Weights of a small GPT-style language model, trained from scratch on English Wikipedia: 2 heads of 32 (1 for keys and values).
Each number is 500 + 50 x the weight over its row's rms, rounded and kept within 0 to 999. Layers, rows and columns count from 0. Numbers have three digits each. The size before them is the row's rms in percent of the matrix's.

# up: layer 4 MLP up, 128x64, rms 0.126, rows 3-102, columns 0-63
# down: layer 4 MLP down (transposed), 128x64, rms 0.102, rows 3-102, columns 0-63
up3 108:517457546389587567450516517510467532503453472450439521470449532447466596529481494486520470479494553585466523470486530485532503497573582401554455437502513508556526503524391506377417445437494437
down3 105:517519553441563515484476504519511588460506458361453494573390498473455590473502526521567515524490510481497501542494440497499590544554578489529539446541554485483506467488356550418428426498520457
up4 096:527448529504541477590521533419462514524502497519466516545508603556576523527490520507472427524518418562534617497429435536493447507356557459511474479500468415484424503443502561530539458425425477
down4 090:523463519516456406564513609422502555438535531423459460553537552534534461510598525460520426537452444518574526506441470488502426505395537492488492498485416406518396508472456534542589478486483496
up5 101:475518627476491561485446548537515529446422483503489562476471556553466534551487381433518499563517454534482533508562453482495460421491447500533563475605514451630529498570493556442432525525517429
down5 089:454540582492432462478526458526399525486457594487541447432417435570485487527526527524517548562438421331522516509519509473477503483517471461499500501505479420474403554450524468399495509501474436
up6 100:477494515530601503529467533399535540533418558450461446530409451494482494529441399418545523541500601523467470547464492480482474573426408501496579546586460436514500422509510555525444495482479562
down6 103:491502461476538526544460442422559566478404481435681458521540436619513526428521523494484456523428532505494500481512560436485551509591500497487457491521494474503547529460480519450587553546426534
up7 097:494545457467565374535515465453473515411393436534562502441513512512542516507456558499487500592500465561505556488504528623527388556499459506573489485588492550589569528475493433460500482492539519
down7 101:513504535486353490493508540514518593608486546465409545523494512462471523402495428547470637502515407610483467575520499523514518524483484533482531500439453513448479564521506500511512444408484541
up8 088:423507470462496456493449577488519495565468394543508498376483451524476434486467548453473471547496467558512470555510512386511463396447476460573405497461496466480509560489628471508408515463479473
down8 090:563567491516493480470551512496466482444500541281477492557544486468469478469560469562514571469455498484453451538508474539482518557543538641471568487522429544474474456473468523470582501478563476
up9 102:455394530478501400449582564465510461484410529527484388422485594486458506503505431455483524600519515509413504427526556542493490467411433495562493477521499495574545485514532500427478476537420473
down9 095:531673595486479481512492522636487529491545516420501460606469424522517477485550545585487478472500459489520498473482470457519545566578588560451496509482519485477394523523464470547564523519507496
up10 096:580517528473564508575614544512492463542529517558476524494521515507453541487453419489552446494531507494492526421484624465489411584412497608532530563526535450493558416493486493446508563438416485
down10 093:589531514462501494571664527554555553520470479496455484529482449477512475444482396475527446491526488497570487437479621480525446582421497565539543569532473429471531450534488509440515584487470462
up11 100:453436467486531569427523468461430411523533405566410500560509508463485527529507576472524560480454512545543421397411518422504515512465446493414539504469462475552555485476482584571537453446489571
down11 099:397502469567553529434513506548559441545523472565423450543502500476494507463555537473543594538447506511588376495479489382522540495471410497456528493498398426521474530469444569537555514489516556
up12 116:536431632484506588462565550432450448520539522489427523437515539459500567595447548498545481482520495523564512485477547425490457513540524488465560495457471447595564537540548472429367479530541494
down12 107:507430592515461607457550504516447552460466580446516518506465516520505618499506405578589579491529515457590486491467456459441481493484500601605527543434475464492521552503443462428517509489492542
up13 114:460540477447640506558483525457515467416482563458503449466499521454492537493483492511505595474454531487467550496543624423539454498535459491564498545597512489502544575452644537516488587545474505
down13 115:462468474563427454508441456489488496528457506416510420543468349551467543482519454503514527589554462522505490544487512541410572505532547489409516466472418413461430424568495530423524445533499543
up14 102:518413521540512461542557530392438607452526554464486481560571415498523479537523483471537608539480439510486532519519535496531518522475514471460490491496530436462557460618486518402485534375589528
down14 109:470558544519523550555568593469463482569486449483554504592534533589458451466407577466491559455502471509506551470468461490530512452584558539578524492426540526518411433481452546509567523441609476
up15 102:564428505500523483520422522450458488511461457567490544521564505535455596498492558500514466478480433552480553422464498433540454464513563455528441385566508558554553378518553526510387545546434534
down15 100:537500555503543486470428513604435521502552568478410484543494449503500440466550576598523510474533457507519499513555471374543485597428498491469432420547550448477475473501581509539392563516458492
up16 103:529488483391516519468548487516572398483552485464399648465473514568531585527445498467456499464530516523487452550464580495508484506519512420439463540559659532487496462475513502502479473511434525
down16 108:524576565469442547472552488573578455506488508439376589518434472540565557437428516507455534447494550554478444596535490497532521561462484410477474484533562512440494514442554476492570523577426512
up17 097:565500561455533426418557450486464565570514453535415516491467566586574438567528429432421504545462521467485476554400522459515492460578578447598503512444502457476561535505495535526485487516500574
down17 097:480550495456506392493586514541528561541503469439441438516424437604541380539580504481399512510521469428473523578442518489533537515558574522577500520431521471557505518488473481499588479531524560
up18 098:508435591508473462470467456506540443412421496519468572511437527536516558492448423400536535455515487473508618513455492547479560560486531408583458470474508438591532535466414463540501434501553554
down18 091:504418517549464419513415506530461549494406578452419560547448454478519480404505482507562530482411554510496425504457450534462544590543567467503484459465526443472454559460478427548553546538584452
up19 105:610504546464479486464464590516488544542548508496506477461489515487541583433454521493588517454499452538569555505484448469501482501539527477432444522504509594560649534430524545477447444380492585
down19 106:567443434528472523458476554528468616516542483474488439538446431492565451393450558609526495475499502508482556532488420504474523469492478516441456505512447505525536635420542571476493543445457593
up20 093:519516434571456453519520475383506540588519514539469436498506513490532605508408504523430508573490560608503565524473485512581503514474469445472575405567488512533555554454482611480536451456458517
down20 100:556580499612444457506501520522514577566531531472554460562500538511570484429534539543500498514566534565478474485460462496595547577430583496444597474547472459552497517454526541411593506545549567
up21 096:563534605448518521514476519435443578581598478425489530451577485477515437568445461520480476464500502466465524414519421483574516569549519444444485603572530466556542514572539578498489509506462555
down21 102:509650589428476503525523606466522514644541462444524505455514440614500440474481562477480579463521493455455571494541501487457539498517484480554529507475484443530493471581601499492528493467472536
up22 091:462484499535470477524523550426472518454457556420493607561490470487379432620458470391489543565566561562550506553507468540506512404474434513543485458496452508524548460477436561547517432480496505
down22 089:522511425497506528488508537503514638485470510458572505466492483526516383373597611556498509466430487533513451484503508523533539571449510427491496481570471481564451550560492444424540538585547498
up23 106:551475547507638522447431559442433493444539531561550518539520567544569481504472498503507570594533507463453485489476539472455357509482503443491500448511527554474574418527574473470445538416551516
down23 110:560516471500593486465453513520490458410492505443599474551529498520541470579436601472520512600526471569522531582438493490425393470577470494562539479458494483436474443452563513414502492419523518
up24 093:516466495582470504509516614478465535459502581505541474540499490497605458502485518552429599393540609532508461575524552505572541559476545482443467530496490480448523499626467469482490590492569540
down24 093:489580408526520457490506556552530439583531463510474506417480543410532480566566538457507433495471413529414504484454501532532465418517513449578468571512601512580468405409550473489536533516521518
up25 104:535448464485542514487553392468531575613492478448416548503450439499580464548467556530502494498577446530523585499475476551604539551442517436432470470510462478468511504394432561528539548527539565
down25 097:474637445475412499530499516445588580550510464441486533522529525551436383458610504457401521503437546506496477536520478582470453503467492515511554431514413523490446460483480522545557546551473532
up26 098:477473552521572517518613460497466506490530528529484529515569571482514608578468536553436501436481539609586473483465460554551548379462425540518494549539479519592494519495484455484490407423466479
down26 089:393494576521513441517575535491516542492575559524495444461493505444521523542518586624478490461489519508568420584473477512481510431499495587568561557539473594501490436510549434484517417453510416
up27 092:508531501410555577444466501450496427525493450554539538537526482518433541495459612486503502600641514501518529531463481396511466469406553380544468459532500499471508467507473506537478502466452397
down27 088:519459493390512559400497424402461540533548508435538522553415516593454502496581556446499524475504435607549453462503496464464439494444447417540506515567431443545483514472505495471513454488471419
up28 104:434495526412491620566542518489489545604442439511449544464446516591521476506480524454546461572550485592513480427525524515451459400545422493527504457479460525591400532504467541459482446479457474
down28 099:475539551486559431471563469520498526425526536344567508500564521403455523496526540549527508485471534431509493588502445581490581548472519499477527514566361482462585472506495515465554518485569550
up29 096:504404417475486524516517452461509453487485497490480574467466453518578560553472497527426482449543443546453510469468494397439512599507439537469542593395526479538581587484529448439491475586538430
down29 095:462502383493451454500518462458571519520510572391505524469454455495551426532532463523455516464446517552486432562532435455489502562481478585531491470491410532408471589396530430453496511605502516
up30 096:586508481507569457485478484571478527593563462500434467500487506519510507500419544515491604465479382642596575490463461511465541413475487547543494522477501463554595548472534529464548502562457525
down30 099:501557517551534446416513479531531533472469539460458453436533455589485469462533518465458490531452409409496490495568503519440554574454449521424537505476432428491397452446458430465580470563616502
up31 115:482503495438509536433492535429529447379489515467589498440427540522444505555445505510460640524511491547527531532554445485492459537577444510515513440562541534560425436552456410502399464502528468
down31 126:453478590559491468520519557491498469488511490365481557435623454479539440519483461498511430543508503458485505584513476538482497566459501583472471438482474452472534482579490497509664575566506454
up32 112:496430572461511491480477517509333463456541511528493534438439547433484518524465527399568587596587557522437520517461565573486447524550415540496510473525533523450457476524465459553515541452534463
down32 109:531626481454530437505580499563423450464479529438580440479501505513559444468487548502552552458449498497408490573503575566519564583528481383467512501544470516371473482512524474501490556514553516
up33 094:563435529410631467482487498488451573496488440519470470449482546457472486463490531460509447589524577548567572545536482464509481510473526502481460386469503532565470523440590491575458605489405481
down33 083:522567497605550514420538441511442548473457497413528491523383443559447447550569541475494502548572484466531531501519545528499529541462403542514542483455400443532435516416532500385550513502476482
up34 099:524411510432561531407621566418523483437505471488455481507542551540607495524459443556396527446537480518471461455497437459468497405450444544475543528511528447536478460469447550496556529432465554
down34 101:479493529505507459479559604496554607520563570442402397498537499518518460516488474517429508430515472563545411497484444400493517449546511563543559457526470563425438555505471531471565512589492548
up35 097:584498531436462626488486463424460450568456448508499541416485414546593505572525554476521436543505453525507459449501431519486502491450548481535499413391501503526571421459490550403490507471460502
down35 098:536534499500445602539492479472513529494473558356425508481513528540480461492538486512512532525494498510549455525512374465583514565423463527446562512500484413483538531517446582375408454496576494
up36 107:517501653543603514476441572495465499525465511503480528470544549420551530537467517458435562480531498408441522513517557492430485620483409448502522489495598517589519512512527521563519427517479444
down36 112:553414488487571510447459536505429470427498423511499544536611496506478524568513493454418523483518617428488475432483433552399409501446416562455498477521464536479515492577560485524474525414486523
up37 097:460451477539622569529442580489379489540415469519520483481512511464535586538549526435528516530520539473500495558475499401579517437451458438527484601579479555473514441449457547518560540530443521
down37 095:514489452480510581499537457611468472580548420391497479592473489508477403493548487414489513539514389484455535471422541424563518498560449526536438502435444492506437465453505578502570504503463517
up38 112:491497621469590534546520543445397507537460456532495558593470540506511578543492479484505473518541569493462592451469451469484516577448385477473474503525463514603567470469460431462515427441501445
down38 105:420503504447563459524546597489433558551462448478588459582557528544528557530587538487528486456415489440545612503526465451480472570489393516472535468511466462557540474515517454425547432482542448
up39 100:517453483512500469539574495448459475467552567575498533557467555457578485561453496506540504476414583505540542473501500413503502544568534314506484535401474570461569454508563548494455540543500508
down39 102:533548495505498467497532522576463494497569533578440553526338546515542457470490492496522466516456463478498474483440503379497474513583498451593456496394595546583422505458507562578488487483531492
up40 090:551450503511454480563562468516495517381515500523604540527532436510601457513477588550525482518442377562463485521532536450561539491508543402390474489510481502455460448519463543514531571531589529
down40 083:447538495539461486491502628457581563530494560505506492503485553521401379461530417465501545475474513543454461508538385489478437512448484565588574458580511509486462505532560536562423503442481451
up41 098:544459546403482497511550519437526390521508410510514463549497437556502580502469492448516451442455601629577542479433520415513492416598524536519510462520473456503554552458451509531486449535469499
down41 102:516513505506514473444565489559608511546564530459421481520462508515550362509514435495498519525424488535416490495561510489568480526475462543498561512566545415506482594483523388528411452459585442
up42 102:563401458499438575416536497524421524496487463455410575503489578483475540571453440581448470531584488480448539466597474517566468500497431488535382474464492480518521461465519521552550419493481440
down42 094:444663445514443472472541609477467546528471469422478500481502523504457513484442557576484497507429433509468424562504490534558483501511440443520526441503488556448527487468492568443639513478539426
up43 103:463565578446490515587530545413489510564482475490492488509443580556431407577423562524501461567499507479541529529503429432512501443463496550561482360505473523588548482479531594512499470495446454
down43 109:483369558534499437436510458451455539457396559539474445438521323512482542452512446465593478525509467488502424501459470426495518539508503467468518531541481445496486517603518483458525500567483453
up44 101:617437481439644563557486536487505488452538486566463512573435600473569525520429484566518525506427494412456498517460484520530470554466494531570511538491505460475446582425475466583466520466489539
down44 106:526493402422576461584553593508557470463373415486496405416438499469563494472472552526493528489471464521548520563477593445469405507521529435510517543470452503524494534509572500549557526524522467
up45 085:444439508538534465464481465522451548446500526513483471505526413427499522532486567411514428579496604568522472448470542474514454476506563473505439536458474503444553598609593454467520554580573434
down45 079:545583399484435460516519473567557473476558425536502504553465606517533462499480476441469409422471516579513603427453572525520486438502435470521500544448457525576502468462547572535486451414485526
up46 092:464400470553521485519502543506439528548513558520537379544468375617564476540472451481432537489517520623519447537529475451478437443524492492530446409571500458501540483535466424458494461472464483
down46 094:518590501451508436486504618487545459526538484379488556491565566449399464470441589507455483508413500379427504494484478521541531521490483563478545462455480521556531470519446530546540594495566506
up47 097:550478525509523560486525492464538562519474537541431548460530529425533601590407580482517415426561589463566495454435466511508470570547551450514509581493445494424565429524531541563518517514499573
down47 102:549376456516516528423511443543557612537565512515478592414453599467519493566468542452514392514534488386539529459484497535532499546533471521589468494514470456468485436474491506551526563547488544
up48 100:507399492541526533493528513415402432537432467483506510414473538454480501483523527466471539525462506457535550604593516489510360513526424552566468442503499493582472434556456575413509447503514518
down48 092:435624505497538433488512439498491537536542474461573486532415440531480500530452478495462457600629392606486437529505458530503551463422508536444475475457399471468461503504436511488493492569521499
up49 106:596497503453554548479448454521490492468562561524559578515511567484473517525510465480403472518526470512405488454514483485584442430467387493492457468536609458492520507465489548574386573447460582
down49 096:463641496452475485445481637497483476471361544459455504431470405527515508441489596496477563398563431507515497489483484485488426457484486488554576463510491532483525518505578483518548477448482503
up50 104:534362483464581518496543425528448480586505527480502596471460517512504485491480564509533499606539478560532590459511517615441590522510522527456519506471578445601551469481547424543497514539494473
down50 097:444614522475509403474547545518563501560499589501557547482546513518572457488585537547476607433387519561535490579483460559518563553522512512516540471525463508496524402428557480493542562487469534
up51 107:567477593398517462412631608410490586436442449494571451510485501485489507512457520505449538523523458535509521420540465589537502413457491512447533522566461490556499465545494554546515488496481459
down51 112:525456550527493479438486490503528542440473522426478504611548441496413501509525454543538521466467512552536495568490423639428487574446544502497504468523388489449425486516512485486659528489521547
up52 095:482470499426498491496553523506510530437452375477442463536501465509546448446458577511540553422493451516506483495441548499483445599591406448515557471567450489560514458397575428418480504556465463
down52 092:467607444492417496518462546437512483516464527403541501524521454402479524496536361496473466590467562584465497531509422537445545400474546523493458516485430472438504524547460497579551549499486559
up53 110:562526536545582459517502441438515572502388461481474499491442531502533505524504576525549597500453393584530526563611492467495453504479470479517551425529470471607571503564522458542421507528540445
down53 107:479452433482474411520488468502501530422318546445512488481445432517432522388520452543539547581480472517465488498521471489549525533489472527524520518495375512406481490477510508452568530578446542
up54 093:537512587463487582501458461456473521553514441597500443480558520467410532501449516498370509485551525491557599427489517422461427540626478462472502491493501518517466535471562542415522470422446476
down54 093:512527515461481612542473567486484412521607531509491450478518514549466578478564384570500456512538560487484534445513448443463457527581405487448554508487374501517465547517493493414469425446501490
up55 098:464505538551528505427517457517453463500487474450412541370526533464494513499466467451577535532525485521577530585425431354488552499443458472532493495507530448608525482457560448514442555488557427
down55 086:489524538539467589398494493566474550480523548549518494440485501572532435439420412556542512468508528573498453513500507413440487470536446507589461475459508568512443591479505523425616563534428461
up56 091:425519486452517567502554538488494490454463574530510443506491404431367424519373487527569500481448456514547464514506506470459490441541449448570471455541462494531504440526436425442446581518586528
down56 096:547462456506484454542469523484554546497508448342533555528539533567563467520667562456451542499506568569465487529494501520528473510447493521497524489520434417493495563540586583528592498508464515
up57 091:623449521501453477428442504470498561421520517571496460437480551571487550565493465579480546487429572464438477560528451407490483498520450512426492455458463555578480423481510504571447505450411443
down57 087:493564466456536351552449549493499550497454560460528405444463449549522472488438535508465582500484422524487459608475462446521574536549435510482591439516462497478407511508510512481508572504558423
up58 094:546533446529449523511462456497459451614524523485483585565438490475520449552472495485466467414360538548621485535504443472533460478603495444504452508539638499534560503525497574491501501509477504
down58 095:494626443544414490457486484538524471562471530544420492514375374538556401480439546513467505448487433475485471550582433505492521482447486442505544474548538503556491505511563529438505478536555427
up59 108:550455528438639542510444490531466447463457481477487525428455544493445500512523521508527558477498384561531560571485461476515422506449404531517497442514469483657581552562524515447503453486468510
down59 096:440575494539472453535491473556535613471499512524446529453460382520509511392400483591500539570525467499482458545561484521477578433514519513578540507483557482399474557505445532415548524505449545
up60 109:537533619488467494526418434511455544484472415510490489407499506356499476537504483541453542533510529533468553539531468378530435488485544442536478448473528551399439512399509530448453536553511468
down60 109:452463397501567400507482445558406501416604474512482445450470457465440468551572505475545530518543512498489539439517555486427418448527422608518458470413492537456500515445488544426462490505485480
up61 102:535530512542579475498488514467442523493570523628511465497474463421464544468478463579501549581469585551470572528433529553494481524518474569499620495493572584408444460597520477548526487478542550
down61 099:551662468531552474490532504481468464482524521451628514506540541452534399419488481551574519463490498513513445564422531565495568525482484485458564523533461454411462469560448504546553509531589537
up62 102:536445570566542562564496456469462448499472526539396517357543523447501545534457537537555444551484490505564536473464465488577413458591385460480502452433481523598534460499523506467462469476488521
down62 099:531463515609485513525455424520524524416476598466415479416560512522462539476512538570510465553492554410583509430496448490538434504618380566520532481454421506513482463509481510491525446511526552
up63 095:542391485591548526509438500506520535541439488534424481439560413484499579516494548462525569423473472551560440501482568532465491595538486478408561595458551460494460542580552563506498450489561491
down63 099:495599457490531590563507585497566389545560471469484505513561552552533432488483548564515441362464559496534475409468526510531510462565512525507474544435438504546467440459513518545412473436483508
up64 095:525417529454468507539561555539457460506525465520457510469437523495542430528457567548543459381407533553641541403505484491476420475479466516525508535527442513549481530484458405423524443566449527
down64 096:521593463523446484540499454571536570537549490419445539476467497433481383525466506519486568586497458577463452497625486505451514440491441528539507554506355433503446483494480467541483513540547552
up65 089:577539469387460457480531533487469425493493412467525562529516442455466508511414502470501543473519460488600534590494480542577487539553507452593457569493496482493502439476487532490678491545542530
down65 095:477465462562512483585509483536490553517509478472341477474494517420544374476615480504527507541464430506416451538503461498462556496442428496514539421550447498486404529577539460464479512475516437
up66 098:661454498487421514457500481446504469407519465505492559509509565518512381543486429571466499556442539523489568434487467463502562511534492514498465418479531451487513567424516477606537590546473517
down66 092:450630451480483467507523613485517513594385514466427403455487488583500408457548535463511529495441451541479513509475485487477530483540522473600564413534517508456398530534540488444537493475515486
up67 090:515454476507495385521515528428584466541482440506574420528545412478464553590395465543466527505503537469552549468568451588502466514571431479530425506501456544489489461452571539442461535490544590
down67 101:458542477419408472533572503542532595493528409426447492494495444522502375403483422525558456473456493559541452501458464516569525546497494558515534476576601520475499540554477508580504537472579491
up68 096:536526496509508539459448456494540525442565542524547563555513501459500472580519511555522442540558457462540555536528598372610530542479540459590394593506491520530463511516418494498429503420548467
down68 091:404680420406451471453528554424591540526427450506438493495438432493481423497562594497496463523500436504500479520504579471472488552484510527581500471517461502519512501542561493485501532485541469
up69 097:516423506478500534409458523442498470536494434514489517437562497488449564480513476463509447463452510514558556492494372447520510563536530395521558658489530405506550492399454553545470522453464491
down69 093:468530527482519532423463546474472533576498453518507519392516514499411353409441549534448418448453473507441466518549423487505447573535491431527526513476473418499465571422459538564459553461499494
up70 100:536514672457503510553518557449484475447470404578486572426391519517566467469474506542571518533496433460453477507433467492502522469512453523469498525490482545531536511469534514557550628555422519
down70 093:547432522572463498542476493495564572496529527498411543613491437449447554542435425510457480625506448432461504474484438472546524532523522618607558441533522539461483567521489482438515477538519506
up71 099:386522536440497465586606449485508445438451537468456505472425471535541462510443480543463581506405464568560465490509571415573587494496449533590481431553487528483491427502534524484507497563522460
down71 103:477536464547492536433462548484576544538569486407565406498542503536415428453493457411488520539523525550430504545558423577468454438467556554400471476490425438488543488511444478417480472547516545
up72 109:555421486489446425592477432455414459463456506510502508528484528503531517515466476480403469514489480554542518540464543426666520541411495522480494574492559496575575432508492562546444474526486412
down72 114:581433531484489435472545405499424521441582568472531542451500475424557460506525477477441514575442463450560468552537483451577552589384467507491456512445501468514455512449540418418491566523512462
up73 101:531449478447616476455457490458339475454529479547493472406421559499440523516453522543437486436457525539518565442474514538493477525570443453502556615477520534503473544550480503451495473394480508
down73 109:586498481498518455475493479525469453415572505469556444492397530497472542567433515583384473510470479590490518500559419502503529480505434433529523599459406505518409525477458519490417541414533505
up74 095:473485519465551467471474440474349485557482497532468552519541514512548581494518538515533536515544487467543607478515616431527437429477601502446491502536484504442448535449554467400418457482552570
down74 092:452629484434469420492433392465437486557531475469509590550524556500552494461552484536519493485548490481563599487533546484495412420452566547473481526503496480500449512384536473435467434458523555
up75 098:536607522538518413398558482482492446529477534476481520486498422491505417485445450472524527487432433552448532558523502431534497444484494460556570491549452486515430406398529524436441384461556495
down75 099:434498498445438493477500550509519557456461509440566437441514518558450532463593592541488475528544549493584520543518491507440516537461508529463452451481522500504602600597517499503590601628506476
up76 097:593485442463581493556436480490566457524519510435487517492542482484460499598459472388518474432460502456572477495556523388559535463457578429587463451532493497565629505474477485474481524453540534
down76 094:511592509446478444568523528533537569541433516454450467475460429526560369459469471532518544554517482515511372481514447449464493480403547538556445505483446460513469563529505431488534541549620465
up77 101:518434508480552531562505492525398452426538509565492583489502514433631515547498526466506550565552543474510481406487521466603411402495553422533468512499462506457495492594467564458496518504588501
down77 092:477620476503520450517504519503509439433496511514493534502424477528554461447559604490501627527469519389471532492473523543536436413499519494573547498515505499465486456545467595449500447459649473
up78 085:588523579539488454558469520421421492501465436460521507519458488486539443496486495494469593493358420454450463492540543495546442462486583559526438557427441513569512495497503397518556462526412509
down78 084:513409483563549427501528518500502443486457495505563497528488455464468469489428472496480535571584519573480532550544466463511434608499390404401562509633495487486579508563504468472502513541575487
up79 095:469540514440506410466479549442467434449387482491542524461519504522445480555523589462499503447456436462579568607397534536528471448512473472527508459528438452520512460531470584370553497518484444
down79 096:490540518487488506527547525630546539563530512451353434484439413430514505428545422518471525561530498553446405504548440476503507477409477509539538476490515469525464544440566425544489492456580519
up80 096:557455532456510517530526437503515462507494493532363501442523549487487530568459517516520512560494452520579463573604631473530535529518589534480461497488427594589512449530405515521462468434433521
down80 099:559494520451443492519477477510564522453515542464411447498501500473489465508483585522493579535463487463559397655548570499504550589491548549442463472487388603498529507562404526510494530466500535
up81 088:494507515462474455556503475584502421540366375475518534400543525528472538479445558514517593453516432443544521538487508464560510505493501449596511474481482398485551506579457480481483451529562586
down81 090:486556410512508449435504583459543483502517597492465482476451503442523468501643415557494495487447410508396425524508469509469450490437511477450414479471544484564448506433536429462555582477501478
up82 101:599511503332442479552495500456436385469557563582446540503514440435514471499521553556577485475541484509556550498521532487594549486463463423539540608463543483474476474518491494534468484539477489
down82 104:557527514379390505518484491470481512520595589583416426503465462499482425430493539559532493523518519516491504522600524450587631517453432474562489531514493471468412494471442493543460489520504485
up83 093:511445578502582487474466450516562517571506479532479573486556480515544490552478482594422443454447574594511537467551543472487466519503592519487588529482461477575502416522542436484451494513435642
down83 091:438531600537535381519454527552615597524499479464438489462457407489553416493498507593433458493467521491494501488506527455522526552513591589532608506470468511525444471516558465473500545477504564
up84 108:513560478539553500606481439497477550500486444502517576552532509513569489590457448510384566424479468508535571444515461469613512567559493503505521396483466402561555487439562507539472559528475481
down84 124:459410361532379497541507532621508505536452483513432445528459496557499398522517456543465558453486496475565492447452495487569517580481513522492501434465480442463453444435568501444535464548464463
up85 100:493501423454521468480472532423481497490494461528433447474499430520505430468475570502541465531401576473523559521397442542536445569417551548401444478568596509526532501536436501459479459453445602
down85 112:484511410520466447493472520564569517561502532500475468504477500527525417433529546511419554570531430531473455502462360500510522585457524505310502509501531509497514472501547534434544436427473535
up86 098:474478536419519552571522471423532528379518502532492596465519442487424500527524440562401433480551471532542595491453492423580503598527583488482510548461521516538532537417543527495451493453439482
down86 099:422563510505478514530527465398586563418522488521496518458520413505391454522523454489394451513466429532416531487495513437538556572531540577526529486493518528530470614398544488465438471500460499
up87 100:555435568565542508426493542442497501572508411503537575455504479515505561579412580475498487469389474537464456522496499548465475529550437497476481420581525576574499479513427471592444485422461475
down87 109:472580469520525432483570530570547570567569478473604467424528477547526592570559592477477534558492434481452512539537411515524570539414512469465484530520485430515515518464432439589523486493549457
up88 113:501446559555411466429412535406515563441396460490477550457512433435475486490433522476476573489493441475481555526507529554452518529485415521530476558539502395580518592515455480474520407493562512
down88 116:531531528481563497490427473454471458468464568498479633485504515574489438550513435523525525489549524538559448413432511569481436565635472480530457484515519596527505510560526409556554544437564510
up89 102:392541506511533472411479549540427549485365510446478525434474353486502487518447559566502512510496507533512441578490426481482421530545527537558550575530444483487531519472473486554592501541555493
down89 096:507452418498463470543530472447622450547466497454540485487469563441472444433570449408501523486467463455498565528483596564460563526433418414456515429493491508495438437528571523416456476507464439
up90 100:618489614540517493433554469453399483538503404532441506540541439419526523525425545450462483457525463511489567443540624522470448491531550425416479531489455532536558512528532472499484445508508441
down90 113:483554624468515518411506568586507501485588451552445540526551632438466606496558504498492489446503583495569525539491429518418439506522507519513508476504499458484591574509505474459514486482415465
up91 107:602522473578453583471452537414481510499496437487471448538490459533542459539464461500513492434461495596485497440454505506597479527393436416478499543477556459489547443511455456419465596520459601
down91 106:540607492536398554464434510541535535509470467418432418594502416617471417447546516505473498444486459547468471483505426449550466552432431549472544490479538480494427536523495408515511490535518526
up92 099:458396547499624429515476457458521573480557457534577513452512458452516518530495569499431548584359508482547444472535497541543517483462486478481575521506571570510507376559470516498473521545538501
down92 100:447535496499576415474548501488642468543496420532500457409470468446562437465569508556495534489522494529517464548543473457517517556481496421487590566527571476509498430442500443419548585569554458
up93 108:499438577394507503487406528523480355439527526558476489500577533479542515518486503486498447450488469546599533480417467464567564437442524505465530576558475488557531494465525560473481526480404597
down93 101:463469609417468508462394572620527501449517601545452468432489469477584419431509526474502462495494475543528514522516553427562503458438470443467507541529491502553488542499572535467515511525451616
up94 103:453526619514448503546496517471358512470513505567578424492520385454489544488481533506463573482474477478497538458519576502515462567597513529457579454427504474450427507536460503507560434405527509
down94 108:456563520502527497441509483532525397479667536614574580484510574459437446423556461501466528512451517499480477537515554548537509503549449535426543513471540471487500497568417524537424542476567509
up95 107:515536550519503502552430454485434441423521429592496571535368559523479561538481511463474606552519469459504561499528546500512407459464437505527451428482577538498534490481515402418472427506507549
down95 102:514558489531591398491505465467545459416468476434497520517441406555585445461479563539470571488446568503473484525591533519475472474524457509513530504565393511529520485463530391378516501553508560
up96 093:488477596509600498490463546501557505399403453514498449389525423496506513606457542446503587513497413489528496533493414465498474455429494532515565402537527497488515569530495460465513407490446511
down96 103:479535504546422519550509378541517562417419547553471471481411433548548467530489509522531526491492432437454595457563490472481566434482492594493602502530431463472456530512547468558523421536561483
up97 089:517407513435413433557512467455467456518512492488498589475489490546474525478438559463414502468498537578403508425419511403399475587491563557515464442467484478530521466527512569495488407530437540
down97 086:506465478548519389535511450477468435477596556419584585438491471462487508449530394498451537550466538480403451455480480402436553600471505545447484500514516448438507480488508482475461495586506572
up98 125:439510550482488516505483513405466557481460604501541509540545544533547466562383426522373567537570478421473505492541535494508492498416468486537504445517580447526498373489493449548519586486468479
down98 132:452473540472509582510534499401435526455470520445463403573522544549476482497431410455403591508443551389522396489536514572434506501518462546579457517478501512530442424493553479524474536470520510
up99 111:511527519529419464475459569419464548569540509515409497586448531497465461556489659511487498475431515523561463445408546517595517526529443449552502463480503489527553509460478411597477491481475562
down99 123:527478375499420353524521513587512527493554434492485377527465406551512394545516577553514469530473524533548491527473500480569531551456437467499515511543501477500456449438493456477538495583535501
up100 111:509466464513575523518487501473382519574483537467473554433464560557553543547466476478448525570513484545475519474510581558512476556589541479435462559536539443510621461520503539448467504397367522
down100 112:495557533519503494516495522544470470515549524407542549527529632533555476542499515504410539596538454509486441502528504499575518509622558535473469518477510450596599467455448539505541533380411486
up101 099:426426524387516529569480458470408602448491532451498512460470570484553469517415402501476501479481538513488520432421508453589513540453421529462492530494488461454554365506496518561560485467467480
down101 101:461572483367457510554458511535462667486499494473541498505503552511479413436480432478460551441470508595494521459436504468553563508451418554500482506481509423472538410520482514524600507491502451
up102 104:589455602464473450520497452456391418506489488538503489545453468475524504496482464567519584492400492503452464551475558508503351504449473545465493577554519556401431516538482540432487439466514495
down102 101:535529538459620461504574421561463455512517493549632474509521512474476452553454461546518456536579493532464508524561507504551503529471461426484386552526533486493446539475403509487449631540563526